config.toml
num_hidden_layers = 15
hidden_size = 384
num_attention_heads = 6
num_key_value_heads = 6
head_dim = 64
intermediate_size = 512
vocab_size = 8192
hidden_act = "swiglu"
norm = "rmsnorm"
norm_place = "pre"
norm_eps = 1e-05
positions = "learned+rope"
rope_theta = 10000.0
rope_fraction = 1.0
qk_norm = false
attn_scale = 0.125
bias = "qkv"
tie_word_embeddings = true
parallel_block = false
init = "normal"
init_std_qkv = 0.0211
init_std_o = 0.00385
init_std_up = 0.0211
init_std_down = 0.00333
optimizer = "soap_variant"
learning_rate = 0.00342
beta1 = 0.95
beta2 = 0.95
weight_decay = 0.065
lr_head = 0.00641
max_grad_norm = 2.0
warmup_steps = 200
schedule = "wsd"
decay_fraction = 0.673
decay_shape = "linear"
final_lr_fraction = 0.0
batch_tokens = 131072
max_seq_len = 2048
doc_mask = true
train_tokens = 597400000
max_steps = 4558
dataset = "wikipedia_en"
Each number is 128 + 32 x the weight over its row's rms, rounded and kept within 0 to 255. Layers, rows and columns count from 0. The size above them is the row's rms in percent of the matrix's.

# layer 9 MLP gate, 512x384, rms 0.127, rows 291-299, columns 256-383
size [101 106 104  99  99 103 110  92  96]
[[122 170 118  88 149  92 103 160 144 127 130 120 138 110 168 174 139 155 100 139 153 104 125 163  72 105 153 111 170  89 126 136  65 119 150 103 139  78 122 106  85 115 133 122 134 101  99 132 151  96 153  78 195 132 104 189 176 132 163 150 122 100  90 158 104 116 150 104 149 166 139 134  92 126 206 125 131 157 104 135 184 113 163 141  84  81 102 162 170 173 164  48 138 143 133 137 154  90  52 138  58 110  89 122 154  99 161  79  69 139 153 169 106 158 133 120 152 171 172 140  96 198 106 105 158 151 173 160]
 [ 94 138  79  60 168  76 130 105 141  62  97 176 161 119 137 116 129 114  85 152 131 109 151 116 143  99 170 110 163 130  73 146 105 132 177 112 166 111 141 137 206  90 149 140 110 124 110 153 105 147  66  93 154 113 125 164 111 160 127 169 155 140 188 103 100 110 181 172 168  94 123 109 122 158  36  67 112 138 107 172 142 149 138 127 145  74 164  94 123 142 148 147 160  84 141  99 117 134 143 125  71 179 117 127 120 135  84 149 129 113 127 173 108 137 132 144  61 207 175 123 102  87 133 140 131 110  69  80]
 [114  34 156 133 143 131 139 180 111  99 189 153 130 137 104 155  98 130 139 115 103 140 178 173 118  96  85 153 134 120 102 122 137 112 162 142 193 113  97 149 193 146 126 131 118 149 137 133 114  89 138 140 106 131 133 133 117  52 115 163 172 153  96 172  94 127  80 152 156 177 126 144 136 153  58  94 153 130 152 173 165  80  90 133 103 132 127 136 146 152 162  77 147 163 136 114 155 137 163 122 147  10 118 140  92  90 116 144  99 121 141  78 103 145 159 154 129 136 114 116 195 163 100 149  71 158 152 140]
 [128  97 117 161 139 131 109 174 163 137 168 143  58 142 185 199 139 175 154  66  87  97 114 113 159 121 155  84 121 123 156 172  99 120 162 191 118 160 138  90 136 143 216 156 127 123  65 101  92 119 157 161 146 146  68 201 172 117 102 137 135 172 174 132 129  85 194  80 132 102 111 165 118 155 163  89 117 134  95  93  96  89 109 163 118  94 164 112 147 161  66 101 115 169 106 143 131 139 122 100 137 130  52 140 127 148  87  97 174 134 133 153 133 106 164 142  78 167 112 100 149  84 128 165 112 127 130  98]
 [146 157 187  78 162  96  68 164 133 122  55 138  86 128 197  81  95  56 148 116 164  77  96 163 138 175  89 126 122 131 136 140 124 114 142 114 158 151 144 159 156 161 185 108 161 154  73 135 156 106 164 117 130 181 178 111 130 178  95 170 127 153  88 113 121 139 160 199 112 117 156 184 140  52 129  82 124 146 132 155  87 112  96 137 104 158 131 101 128 114 163 157 128 139 187  93 125  76  80 158 140  56 160 116 157 112 129 103 120 123 173  84 126 102 171 138 128 137 153  93 148 123 122 132  42 186 106 146]
 [139  96  64  78 114 126  74 110 162 109 155 146 179  52 129 117 125 140 102 131 134  74  84 200  81  59 160  93 129 164 142 111 134 144 141  78  92 135 206 134 163 147 181 129 152 143 118  54 121  73 106 137 152 103 134 108  89 101 180 164 150 135 139 126 119 123 133 147 138  63 144 122 139 125 106 145 114  91 100 126 154 117 143 164  92  93 167 110 151 176 144 131 127  97 123 135 159 171 140 137 140 111 100 117 114 108 126  84 124 137 129  80 140  75  76 175 171 138 105 181 103  94 128 108  72 109 136 113]
 [114  59 126 105 153 102 204 154  40 101 110 153 118 136 134 129 133 123 214  98 155 111 110  82 106  48 124 131 128 118  98 132 168 187 143 132 102 144 107 120 155  92 105 108 203  84 160 119 122 126  91 140 166  95 109 149 108 101 157 150 133 108 180 195 151 131 119 127 133 125 111 138 126 170  78 117  95  79 153 144 110 112 109 146 142 110  92 137 137 120 119 155 128 150 104 117 134 154  91  77  95 139 137 139 130 153 119 145  87 154  91 158 101  68 160 180 147  96 155 163 149 100 137 143 148 174  49 123]
 [110 106 153  82  70 121 159 177 118 143 104 125 128 175  89 121 138 104 120 105  84 106  76 178 137 178 161 108 135 122 111 131 120 159 146 137 156 143 126  94 139  71 130  93  47 145  76 123 155 116 120 139 176 169 150 209 125 110  80 139  97  94 109 127 152  91 126 125 131  57 117 164 156  69 127  98 125 160 144 128 149  96  88 128  91 123 183 148 143  72 147 175 117  96 106 186 119 120 143 146 217 107 101  73 156 146 112 116 152 112 137 105 184 102 122  88 118 148 152 159 103 217 158 155  87 135 137 151]
 [173 151 109 169 151 119  87 131 111  65 124 168 166 148 169 139 105 205 120 100 126 128  88 140 134 153 124 130 110 168 120 194 128 167  78  96 102 173 129 170  96 122 185 120  94 116 109 127 126 114 140 156 119 152 184 133 178 163 118 139 137 119 146 144 154 137 183 115 167 138 139  84 102 159 176 120  96 149  89  76 145 122 148 127 138 174 128 165 188 145 193 117 148  56 131 122 155 104 122  58 114 143  66  88  54 154 129 149 132 164 106 156 117  61 100 152 143 146  78 150  78 112  92 129 107 119 134 128]]
# layer 9 MLP up, 512x384, rms 0.135, rows 291-298, columns 256-383
size [101 106 104 102  93 104 108  94]
[[ 78 147 126 142 157 127 150  58  76 106 159 103 139 120 133  59 161  90 132 146 122 152 173 140 161 154 133 107 127 153 162 132 101 142  93 216 151 181 162 125 112  82  81  82 151 164 133 166 114 140 164 136 111  77 188 118 118 116  94 154  65 150 109 158 182  89 148 134 144  75 119 129 175 131  96 122  73 105  97 157 144 144 141 147 126 118 150 121 153  70 145 157 146 105  53 165 138 104 146 129 170 110 141 176 167 114 108  95 143 113 181 144 129  90 142 154 171  61 185 140 158 113  77 107  96 121 127  52]
 [ 93  69 112 100 174 108 134  77 168 141 136 194 166 129  91 226 102  97 117 143 141 116 135  93 148 109 149  91 111 173 174 143 165 124 113  85 197 150 106 132 183  69 138 152 103 101  87 180 143  92 156 127 124  78 108 117 169 158 145 129 142 119  97 111  79 164 101  94 146  99 128  69 147 133 118 112  74  86 147 165 131  70 132 136 119  77 142 107 107 131  79 132  71 161 133 128  89 139  96 146  97  69 174 166 107 128 152 155 100 164 104 111 109 187 118 108 140 190 154 138 139  98 104 167 131 173 115 156]
 [114  91 208 132 113 151 138  98 133 137 180 117 144 138  67 138 130 138 117 129 217  90  74 154 126 153 136  80 129 150  73 133 136 132 124 152 121 126 125 143 147  79 141 163 147 114 123 110 132 111 132 123 167 172 123  95 132 112 133  67 100  59 136 123 112  89  77 151 129 117 134 110 100 113  81 139 131 118  80 142 154 128 128 129 124  90 115 114 149 191 109 142  97 106  93 177 141 106 167 103  80 179 144 127 106  88  87 133 128 163 175 146 115  95  54 104 131 131 126  90 139 147  81 154 211  70  93 163]
 [129 135 150 124 186 126 148 137  84 100 140 184 130  97 101 151 105 137  79  55  71 132  77 129 141  81 183 182 152 186 130 100 182 123 182 141 138 108  91 147 160 177  81  66 147 124 138  92 129 100 196 161  99  93 165 115 143 130 123 101 154 104 167 207 134 141 134 159 153 119 163 163 114 130 143 151  93 178  97  51 132 154 143 103  89 104 139  98 130 183 127 112 115 197 151 117 176 173  99  97 126 164  80 170 109 168 123 150 110  59 117 193 100 102 183 118 156 102 117 148 111  91 105 167 158 196 156  81]
 [ 83 137 177 109 142 123 157 133  74  66 165  94 209 126 136 174 107 107 105 132 153 149 179 147  94 109  69 114 130 134  78 135  98 160 113 181 106 111 157  85 102 182  88 119  68 124 147 146 150 153 191 176 120 126 186 130 118 101 104 152 150 122 141 181 105 165 115 106 134 138 147 166 112 165 146 152 125  85 113 108 207 103 187 164 177 142 155 143 109 205 143 136 145 148 156 141  68 116 147 134 149  68 154 120 148 159  83 121  78 115 118 160 180 101 156 110 120  81  98 107 110 154 139 110 110 146 110 133]
 [121 148 120 123  96 133 175 114  60 147 130 127 107 106  53 127  97 100 102  89 128 159  79 114 135 109 148 123 124 152 112 127  69 142  55 134  66 101 116 128  96 113 136 131 117 137  72 126 174 154 167 164  91 129 142 144 120  94 132 114 164 148 149 162 159 154 186 206 130 130  82 167 186 152 152 142 100 152  68  92 115 187 119 123 129 146 127 136 140  99 115 122 164 135 145 124 114  90 144 141 113 137 121 118 183  99 142 125  93 200 119 137 152  71 160 121 185 110 151 132 198  56  81 111 207 131 140 140]
 [121 169 127 105 124 125 132 181  80 181  88  99  61 132 148 141  86 195 179  81 104 147  98 134 171  95 157 120 166 186 104 105  91 160 132 144 105 160 116 103 146 156 125 102 115 107 103  65  85  82 107 137 126 145 136 145 166 109 105 193 173  79 170 133 111  91  65 126 113 132 154 108 162 138  88  98  70  87 132 129 155 123  87 128 172 133 158 138 143 163 122 128 130 123  85  92 122 110 141 168 166 118 176  93 142 165 140  96 196 151 124 117 139 198 113 124 130  98 118 134 129 103 127 119 158 168 138 122]
 [136  89 129 148  97 151 195 170 150  97 119  89 154 148  53 151 116 135 134 116  98  54 145 114 118 157  98 114  93 123 162 186 156  75 178 154 111 138  87 146 113 117 144 111 121 149  78 153 213 182 130 106 121 125 154 110 108 103  92 125 140  69 145 116 111 134 140 127 138 152 165 123 145  91 104  99 135 103 149 111 174  99  59 140 161  77 152 149 145 156 134 151 121 148 135 181  76 130  92 137 115 149 109 162 155 131 100  79 150 117 153 170 128 133 135 121  75  77 123 111 147 136 109  89 152 124 135 103]]
# layer 9 MLP down (transposed), 512x384, rms 0.129, rows 291-298, columns 256-383
size [105 104 105 105  99 103 104  90]
[[108 132 162 161 145 116 181  67 133 138 128 166 126 150 148 145 146 178 154 132  81  84 155  43 164 153 127 180 126 149 134 188  83  95 123 107 154  97 128 151  77 108 131 126  79 132 100 140  80 169 109 115 111  93 149 131 157  89 118 136 179 105  99  99 139 170 136 130 220 126  38 101 127 103 146 117 122 147 123 192 191 108 145 112 173 128 164 132 179 125 116 143 101 125 134 145 149  89 107 131 149 163 128 113 175 130 131 170  97  95 106 171 172 115 122  96  99 159 145 145 190  73 141  98 125 179  95 162]
 [163 129 154  71 101  74 127 159  82 205 112 168 134  57  90 116 128 110 112 124 158  84 147 157 107  97 169 147 159 132  99 114 147 206 187  66  86 168 164 132 166  92 102 174 154  93 149 151 131 152 155  34 160 132 125 132 128 111 146 161 119  96 161 119  87 139 155 130 188 150 119 148 126 134  84 112 110 130 132 140 127 166 104  96  98 108 121 114  91 144 122 123 113 179  98 162  93 138 135  87 166 190  99 138 192 129  93 160 155 147  79 110 106 130 134 152 112  87 117  80  88 135 106 150 133 132 136 124]
 [117 170 111 153 127 113 140 143 186 159 146 170 136 119  65 144 150 154  65  34 149  52 143 113 186 153 136 178 196 119 144 134  54  91 115 143  90 114 137 154 137 107 131 121 137 116 139 109 138 151  97 151 134 133 134 117 146 227  56 116 100  76 127  84  90  71 119 151 120 154 127 182 147 137 158 100 138 137 159 134 102 123 107 166  93 102  98  95 129  84 128 109 148  83 152  79 133  75 142 143 124 115 121  57 133 173 125 133 170 113 151 140 130 143 104 141 125 128 174 191 115 135 128  94 140 172  95 148]
 [146 137 159 179 120 132  89 154 154 125 146 141  93 149 171  98  84 162 133 136 108 134 104  97 139 160 161 105  82 131  98  91 122 190 120 127 145 149 162 112 165 129 143 121 143 167 130 126 116 110 104 167 130  87 143 126 124 108  69 177 143 151 118 142 111 119 145 139 204 119 105 157 129 161 132 170 177 129  50  84 119 121 155 129 124 157 129 107  96 102 132 135  76 131 103 138 110 163 196 118 133 136  83 104 115  64  98 118 181  76  71 168  86  88 130 112  81  77  98 152 132 111  98 158  96  95  79  92]
 [102  76 149 147 145 126 127 163 150  71 173  97 123 131 103 140 101 183 116 146 121 123 121  61 169 115 129 150  97 218 150 122 107 137 120 128 135 171 112 111  59 142 135 157  88 149 138  95 120 158 130 159  91 171 155 144 106 134 102 130 115 126 117 106 161 131 147 152  50 103 125 114 158 101 113  85 167  82 142 161 116 166 112 117 134 122 100 162 110 124 158 124 187  88  65 149 107  99 156  83  72 106 122 126 128 112  89 155 198  84 130  83 188 108  89 132 169 123 117 130  91  97 175 116 201 126 171 177]
 [130 152 136 108 146 122 138 122 170 193 150 152 118  79 141  80  80 151  91 127 135 182 140 130 105 114 140 182 136  79 200 108 136 146  92 168  66 164 195 112 147  84 133 166  95 173  90 113 126 148 161 169 131  93 138 126 149 146 122 163  96 122 156 147 135 156 114 134  77 120 150 127 118 140  96 128 118 112 130 120 102 146 174 150 156 133 128 155 109  87 113 148 114 119 162 114 123 149 177  79 153 187  58 120  91 102 175 165 134 115 128 106 146 101 147 120 114  67 167 161 102 137 117 144  84 126 131 122]
 [134 149 161  75 179 146 122 141 124 148 130 129  74 148 119 121 181 165 131 130 123 132  59  85 148 110 143 127 114 191 133 169 147 113 159 137 118 134 160 156 161  77 136 129 169 131 167 147 102 103 152 160  78 150 107  91 107 105 112 148 165  54 127 143 147 108 156 153 110 167 124 176 146 193 121 115  64  61  89 150 100 135 147 150 174 135  90 136 143 115 134 163 168 206 102 131  97 108 185 149 154  68 128 170  79  85 143 138 209 123 124 123 164 133 124 145 143 143 137 117 102 154  78 161 181 167 144  69]
 [143  95 113 141  44  86  94 157  83 177 154 127  81 129 135 109 126 160 172 132 108 184 153 132 108 130  91 159 144 102 124 174 159 155 201 114 120 167 117 179  95 166  87 151 159 141 119  73 124 115  97 144 126 102  93  88 130 124 115 119 104 144  75 109 132 144  70  95 133 139 136 122 135 134  91 122  97 154 117 200 162 123 137  71 103 152  94 154 105 126 126 119 119 101  94 141 133 140 149 100 147 109 122 127 137 156  93  68  87 125 124 125 161 148 154 104 158 129 154  79  99 109 147  26  82 124 133 185]]